config = dict(
    d_model=256,
    n_head=2,
    head_dim=128,
    norm_place='pre',
    rope_fraction=1.0,
    bias='all',
    init_std_qkv=0.0293,
    init_std_o=0.0,
    init_std_up=0.0293,
    optimizer='soap_variant',
    warmup_steps=200,
    final_lr_fraction=0.0,
    steps=2170,
)
Each number is 500 + 25 x the weight over its row's rms, rounded and kept within 0 to 999. Layers, rows and columns count from 0. Numbers have three digits each. The size before them is the row's rms in percent of the matrix's.

# layer 8 MLP down (transposed), 704x256, rms 0.182, rows 197-230, columns 128-191
099:496474442556508523542524512490450487520488520475495504499479520443519498505508472472522475480504494521504522463458514468505506490501473486544520510503507528495500516482503501479496503506561466
101:510484507507482510486486456501489509552497515493531498504493525484559509455502517482494480493496556543497506497471505508565478525512514519493461525481504495482505482509503527507477458490508480
103:503479533548502521490495467514502516548490464504475471515485492481480484527461479469521498457496514493471499490509524515476482481494470502488500487473452527516482496520488492496467514513450513
097:503477500536464489489537526498501496505547528520497476555456489510516528473532513469506509501544529451481496533491516516486495513493492487489498509513491503504525489519451468513493518487497483
101:472516482510447479499502544460497456447503513487501471477533493480514509516509494481504549504549502470495523544498507535483452475508513472480541514543456501479530520508531499498465538469527460
101:494495517469488458527490545500450515499505533516489511466484435464527488482495531526486452496506491509522472541463476497472506464493539553465498485556503495469492494464517486500514499458465490
104:569486505470501441531498497501514521495486443503541519503485488529461484496524445541475506507502515485542478508529464518488505520509480506503520501523500503517494514501483491524516511534534494
095:475464479469538478525476439526499492435496496522523496485461488520480468477513507463514538460473484486506507481524458515504503536511512484503470512496484513497534491464525495470507499485495517
106:509540466494481479518478564538521521461543473508527474512519488462464500501489490480503541526520551523453474546503490473520507466468500537517490473499536497489537509517495512513528500506499462
099:507526448493477500501494549501535505539484509493508553463495481452495487494497465494517551500494498547467514532505491521524506493519500558468446506481506533489493468464489431523530528487535499
104:529494534521525510477543520505534529513486503533443510501557499505518493477452557527514500498552538516525509524516503460511541495502539518496469532533493464503503487497558496502504469515501495
101:492489502468501526490483448484526516545526484517477467466502523529530511467525503527500493527490451478512464489548495452538488499543471438513482514508452504528483492485514497483554510506530516
108:495493526503509534495518510536543512497546494530491448505533463526515428500479485518477521529493504529522484471488519505509496510558507459503549523503468527483454515472520506553508504536504507
097:492495499492520521496525523510540487468506506511471481546498523490503532502524475495478493459476450510499505538466529450539515498493511520494519483487531483509484474503476504471472512518509512
095:508525474483483504500482446445465502477500521486445496486471504498493471518481495475462491472516569496515492443510518475548540471461501530520539455446461508471501455513500505482518501521512500
099:477537470482503517457524502514466532528536479476495469503444509507502503532454471460481516534483503483549450493468478465493512485537459498464512501509492490499519481462532488493476468514491480
104:526544501498561469521490499490493545484497514528536514510491484509494503503485472539494485525560517484490465488534531512530516510511483496487521511472487499492564494477524496542493512458509517
102:468469532495494545535511501499481511502502501494516543464487509536472485498480487492498489510497464484478508493441560506521438472460500549483528491493521505457537482502544554533513547478486501
101:494492505491523541452527495502497494500456505508532465542509494468527518543521515503517495507504483561470504515525503490467477532465460540487507452494477489467460506532488467470478509481469516
097:518514518511480481491517503494483468487487476500519474447491477489492451476527543487486509469482498526493500435477517526500523530532519506540480511507549486516530515519500528537481465470524493
095:498499505499524516465475498485493516504533520527512504499469477496515514514496515535497493511498508602551538510474472481530503527461477468515494523496530511450530499471492508487484513480488482
100:443465512536507486455495557503505486520464506487507484481511525547494458484528469491475485513472516465517469521546450503505502492511514502489495488485508487444478463500493510496507498560516507
097:471510478521486528521516503491488513517504488512518535528537483525489472515508487497497501507503511478512543499483498501515490488500485518474485515531526476504508531463472470455474506575495441
098:502502488498473509493487466535469505525460474478499481498496494519505511467477512487456513507519513486470479517538533544527511481529463505503550509479490504474498438515529474504536526476453546
098:533461473493498520470484493503507549501483547528445532487482563518524518502450479501502526473522523495483498491501487504516536489508492536499477480514504511565488538519479451566460485475496471
092:498538522507482479501467498534486503488488479478551500500529512507496541457510482498567482504492533497517477476503511519524512501498517461528496518495498458500467476435508519521462471523481516
098:468518481478563536456523493516496497506512451519482466477486519475506488510513514478496534514483513509533524491486505520527487519586478521483502497494511504459490483458483499510527509507471488
101:494522506519496510519501505509491511512510516534515524492492514538477504504508503519508486498486508468517511513517486523499528495553484458496529545510472482463568508461491527558440553531488524
096:499514519487469518510506513519503501461502498485481541513479476471491527504480495504519491486533503499537454495491452441474510461510482472507490503466489490500528495490565500572501498500519512
094:488538524519481476495475516510493495496488529497479510479524518509488517470505523514523510520523530553448548557444541490503454509504489518507494475473518480501532469537520470477512521523445512
106:480485509480496525483545513508471489483519559516537518495502525515452484522505499506480530463472474477506498469483512509554469476501504491450523521488498490505529503526528477462508513511491532
097:511472462478494523497459484518528507496458510489520499509475502468495457522468460496506486480491520531441542468498469512517476499464510492466436504525502505499481473511472516466495519496519513
101:509471502507485449536487504501497492497481521515496513538447540531537555538488523486479504560485440527510515507480501503499468521510495473514457530486522470454545478512480505492495469497516551
101:537467496471510519477501513506519512537461483522498488520465490497552504477503482490454480484492521459471540503441465519525435541472522476498457497506499511546505470475458510504471461509525497
# layer 8 MLP gate, 704x256, rms 0.185, rows 198-230, columns 128-191
100:484477499488491492461515525427447538468451466497512445514449491510501496465500487495483503441535479498478507507537517482532539491501508521554495492482526486482455509520519512489457522474478463
108:480465499529466518522515482499514510523521491496525520556474514496503494478501495505505481466478557458457497537475492503475481476500491481502542483488499527458483524508489502509510538519543470
102:474452467498491514505540529461477540510552498472505481498497522545563494486498535499487492467519543476508502489507452558472462531499485457509492523485550547533489510483536499480503488495483506
098:498495492555467480498484482561480515493491492534479473513496493472527492493535508514530485482481502462484506551517520507509514450496461510494500500488508529511496525447490490528528505532535514
104:453543497456551461485470541505506542523484499509478514469507494494497491465465506543489429494494522488525525499521458509492487526508491523453486531524510515461453489553511470477517448536547506
100:471553465501498518488527508492471510499519509495510451513481533498546517502532508516487524494515467519488523512504520465549510514506510502487516506467482519487524511493508523504485466522451504
097:466477535475502507521475505493516494542472559504507473534506503516500492521490513504519520510500481480503486549522502456488500479472475504492498508459529499515445530520475514519542446504544454
096:524508462456495510508503484539483485489451478506498527491497489493482529441481466487498472523488462499507518505509486539503463514493513468540476434518513464496473477509473501511510486473507494
094:484517535496484481481491473476481532505538468481480503502512533508526537477510471511487492504507511530568484455537518542460509517510488485499493511462504477538529498465503490532491512480473519
111:496504504460496536525504516510522518470480513497500486549469469500462545468544529517511479490475492491504490487535522473515473506469537501474485496527529523549488499510572499546497504488487516
099:475520498456524492520496484547516524477487486515512539499474484465504486526448553532511490454516480527510504470496512517493500455492474501496499482513453491507510491465561520511519469524493481
093:482506495526495489492502539488507528457521531517498516521512554492504548495478531499532499474509509480486481559527492506516483476446490567500473488524496468472540489523485519499472498462501508
097:499523485488548453464538489475566519441429483522517516504503497500522537513459510504520498532472505486507479490551514490455481471521481508490495467494491488522492511435500486481502526498500523
095:481558536513483538473535476516507556519493516515498505489506488502501490509496559552455459486538497485515516497520548534487485492474490506480467499520525510475553474563480520480558507486491528
106:448473484506446472517534523481495442557459510520479473482489471499486525461529522524510514530482472570466528496479540467463523490473495499480502455475546497546495515532503506498476475474503441
098:473480492538513469522499500524520510488514495509455541485509524493530510500466472495506488527457482476509521511484494508465524551516530481515479533470481531474513495462510452492501446524550576
098:515487515536489498527541530521483499511490508489491510533514475517468481445505486513472510524481518506482520546494524508517504468518511512492504510488562539457507527525482546500564492496514489
102:462479564483493508517498520532492464497488493502532488527552508543490507494478517492417478455466541536512483513494497512506516451487546510528461521479501510502524543518503523557558481514479464
092:472534467503471484443504528539478517487536472529489454519537484509547512493486472481496516493507526503474534512548486495497494489507578512576496533497546482505495528495553492484498511504495544
098:488508507481513491529509492468504493481511540493495540511498488473479528488460521510491480521491515487502507474512516455507494465466489540475510446513499506475549499472494520463475494529530435
100:482499504511541504489504468528524501496469478484474516529496538543490538454482485517511510498504489470535483494531485510492493457544496463484514523551509481511525484468505465541521494544517531
091:498503512489518496520497512505482547489471526496503531498559527512496512529544461477508480504527529518508538536508502524524505464493526512478514538471496457466471482489482494507508516476526475
096:539477494540469520502459522545457505463508501512504494480495488507471482504468529488511506502558513520506524461489505514493498498486493520509504488474524501481504475523489543534525488470476541
101:502504442518500505479514541483512522475473490508484494516526490492511540515465476526489503521487489482499478512488492499468500502528544496532497516512445501471467505500502509509516490511453497
098:501486495506515475497529492507514533501527513505495489525512468500521488498540493468519446486488537525499473438521497472525484471512471449491496493497513519495519506529517546527484486483516483
101:523525511495485554504517521472496483507496503524476500481489500496490535502486487508485488503462504464514526505524504478477544445534547530501471504496508497504496500519494484491539480517556510
093:524496518499488512529474458501452485454502519538504543496497504504487492498507463491519490514539509509493477552524488516520489519501485507455520490501488492506522481501482495503524494544477515
100:532541499517479490490477462491521514509485484542464512493481553521463474531552496514491507484468524514459470502509512510482489535486527518503509494484551518516546508545546499507528532513524506
096:546517480502505464529548471523538498517537557517515506503525518533484454519504537506477493503527529541491505491572479461469461489496516525460515482534503505503492492508494508497527523526494482
102:454500505465469500525471488498539520468467501453488524476548495536504594497468488516513514475479495507460554494487500495494493510486500511474487491501486505506474475514466476523477522511510497
096:512470503480495506475489515488522490472507450502547488478491509506515502518527501502468461483506557520518506498447549497526516494553504482525482483503521451509515512532496498460520475550554493
103:479503464486500450495505489527498526470472536527467459517457539540491501531448524502541501531475483522511547430481516500528493463503523508463551512496486476477465520463495464531503463496507499
095:502471504506502493466532516461510545510472523524509558457499484486532531480457488448464502480508498546540513495494487495509504458531500512517513476487498484459477498538492491512557512500520500
# layer 8 MLP up, 704x256, rms 0.19, rows 198-230, columns 128-191
103:505499503474474500537494499477495524506484510485474470451518525528500507500515507481521527483504520492524488536508533485500499522469484497497523550531515528491504525499481473473470508505483491
102:506444510513499509533521507547523505522517471509508540521468477529532470514473486518472479507493527509496540523517533501465480497504496494482548473481465531526500541502488487448496516540481485
095:480476490541460521522522503501512464492511490498446510508519519490510463514494529475496501481536512449520527520497514463497535471466503540490530512518507482492552501496505513529486485474527507
101:499502520503476497489484535490523503433516503482508495492488552529504514512496476467514469478516481489490529520527543508524487499499507518543467497502446476471479496469556495485512526532529480
105:466501486496506485491528554484439518515489532517514496493539520530475507519484525558492447461487492527521502511513464481489504492528518495500508527475520523474488483479452539494489501522495520
100:512441504465492487506529497477474513501452512501515521478472501492473466529468491516497523496503494477540475484461494484474465503495463515481472497500506490479498498438516495489524500532501482
098:474460480496527482490482466499533518476498472516508467507525493497494513471510498497525501544468502505453473482495494517504497527502503463511504538463494464490487439536511517488468517488494501
104:487529475492503461507493485541514536481505461476524485466466475423486521480530507506530508507495530519499462521500509512517524483480521505495484513485479485486515530484505528493497479502538492
095:502511473556523495466475540532554516459471503478468486533492492499510483556511445512490478485448492537514449486499485533491528531502501551477496514527507509542483532534499497480470500464493517
101:489493508447505512518480493457501472489500517490536525519510480514442494496511491490527532487502546490482507515497511531457468455488535474466529482488530497500510467526514538508467470555492490
096:502517494482489543490481531471489479507548509495503518492499489553512534472542488491510504450479496491496435508463501470497477517486504482520491486506517546494448543529489448517535504460515491
091:510502513537487477496497498464476519543510466489499544484495497503472570493525503465528530477498491458534502528512465512506491519464480530502514480503547477489570486522498466485485479470528496
095:477546476500529492475485515515533519516491492502464503503502508491509495470524509516482480486470481489495449490494506511470478476479448451495499513522485512532435463500504511530498523516476548
096:491537512445479519504510526517524484499501516514511547466473557479506468497480516487489485518472431502477492511517489497451510532553519488483527510494444498542524469535512479528516525481463524
103:527501504437502510509489510545500487459475476508491504535548489496506502527511526482502505472503513474522534514473450511509466500521489517488521491477487481529501489477472531518515566511513506
103:546505489483518477522511495492537522443508501540483509446517513455527467486497500504481499512511511501515478496436522520463460493521515504515520505503481468488507502461519489516515497513521528
097:491493512489499511513462432508486502469515529530512500491496511518513481478498438463472480495508503477466532538478521522534477518534502506494500478515551501479510536494522492486539506505522471
101:516464517529491527511498454478499516435514489503521539493470465501513480507532450494552518509466462477449507483542513512459475476491521516495518500514485490513468466521467482463536481504513485
093:508534453506488464479524524518505513502484474476488488496501536508476486484513525525474478502504520486502469469492480475538494506509507499493473511504527479499493540485476510482525508493513514
095:522490496538539460512488530501519495485480497482517509485474479468484509480471484467513464502528519514506519518522506524508503494478463508503528460515485534531533500488519512486515486553506503
097:530482495517515499491512526471534469493510486501511501457513490494556469559521470518528473482498513501487499431473493483500494515519530486538480460523527511484508516480544424471459554519514484
098:496467528500497488496500522539491459471481471476494517512529468471526476544499480510530484474499458513524478461496523469519520513494509469542506505501473502516501515507502517537467493503494501
099:526498472537492469465544515494486491531490470504501519485541549550525476493500511531519483477507497511468482467523498490488565490495471508532522495527489514535499534523542495483515493460479521
098:528517495473546505475486489523509462512499490518479520499448464510482496481492513497483455486545505460482459506524469428491431487496487499552491500484491541534476474534476491529508491530516490
098:521542505510464500531458513469523425449493484478520531495510533465474500485482478506499475492467526516500498497535508458498498495531557522503487484464540476473482500504539476501553497470527482
094:528499479460492514472525517519539457517449525510517509497473515508490512506520522498520473487500483561452477498526536479485489522539502472508493449526509548493501479481505550517499503491492498
098:540461474498489540474507486541514511475511500508553496513479524554496466487523517495557503517503553473467545480513534463499484542478454479497482521513510525533456508523537483455493496499494468
102:467493507508529495488463502524479485462507506466560509497542516494539488524524526500526477542564458463525465467507504527510503503479515504480519532516452506516476497459532472468484483524512550
097:512502497473465470485458532470501535495478509503484532503493481476493472502514462501500533466432482454506484496493524536435522481522500509485480465502496524485496430464518475462488526479527565
104:502508510477482511497492515464525485476482520508479475463511483485470472512456505510475496457488523477544540512446515459520495474455509532483507498476533500508482528499530460491531515523542478
095:508475478476493503473506527482482518489513441480497537480531488521503468457461509511488484522493539467488510492482537506500518473476512515484520494498540500491506514543522483513528473485517506
103:500518468529465459527488494538532487510514500482510538513496498488457511463498503506502489510473513493542561493465497501539483482496532505478519473506513447508463527528515509469485538542536565
096:529476504553536529496493464475534509522491469483539553522471504501500496514514502534469488561459473465487489477518473518477504486487521510472502485527497519503522480471494506455505478447470507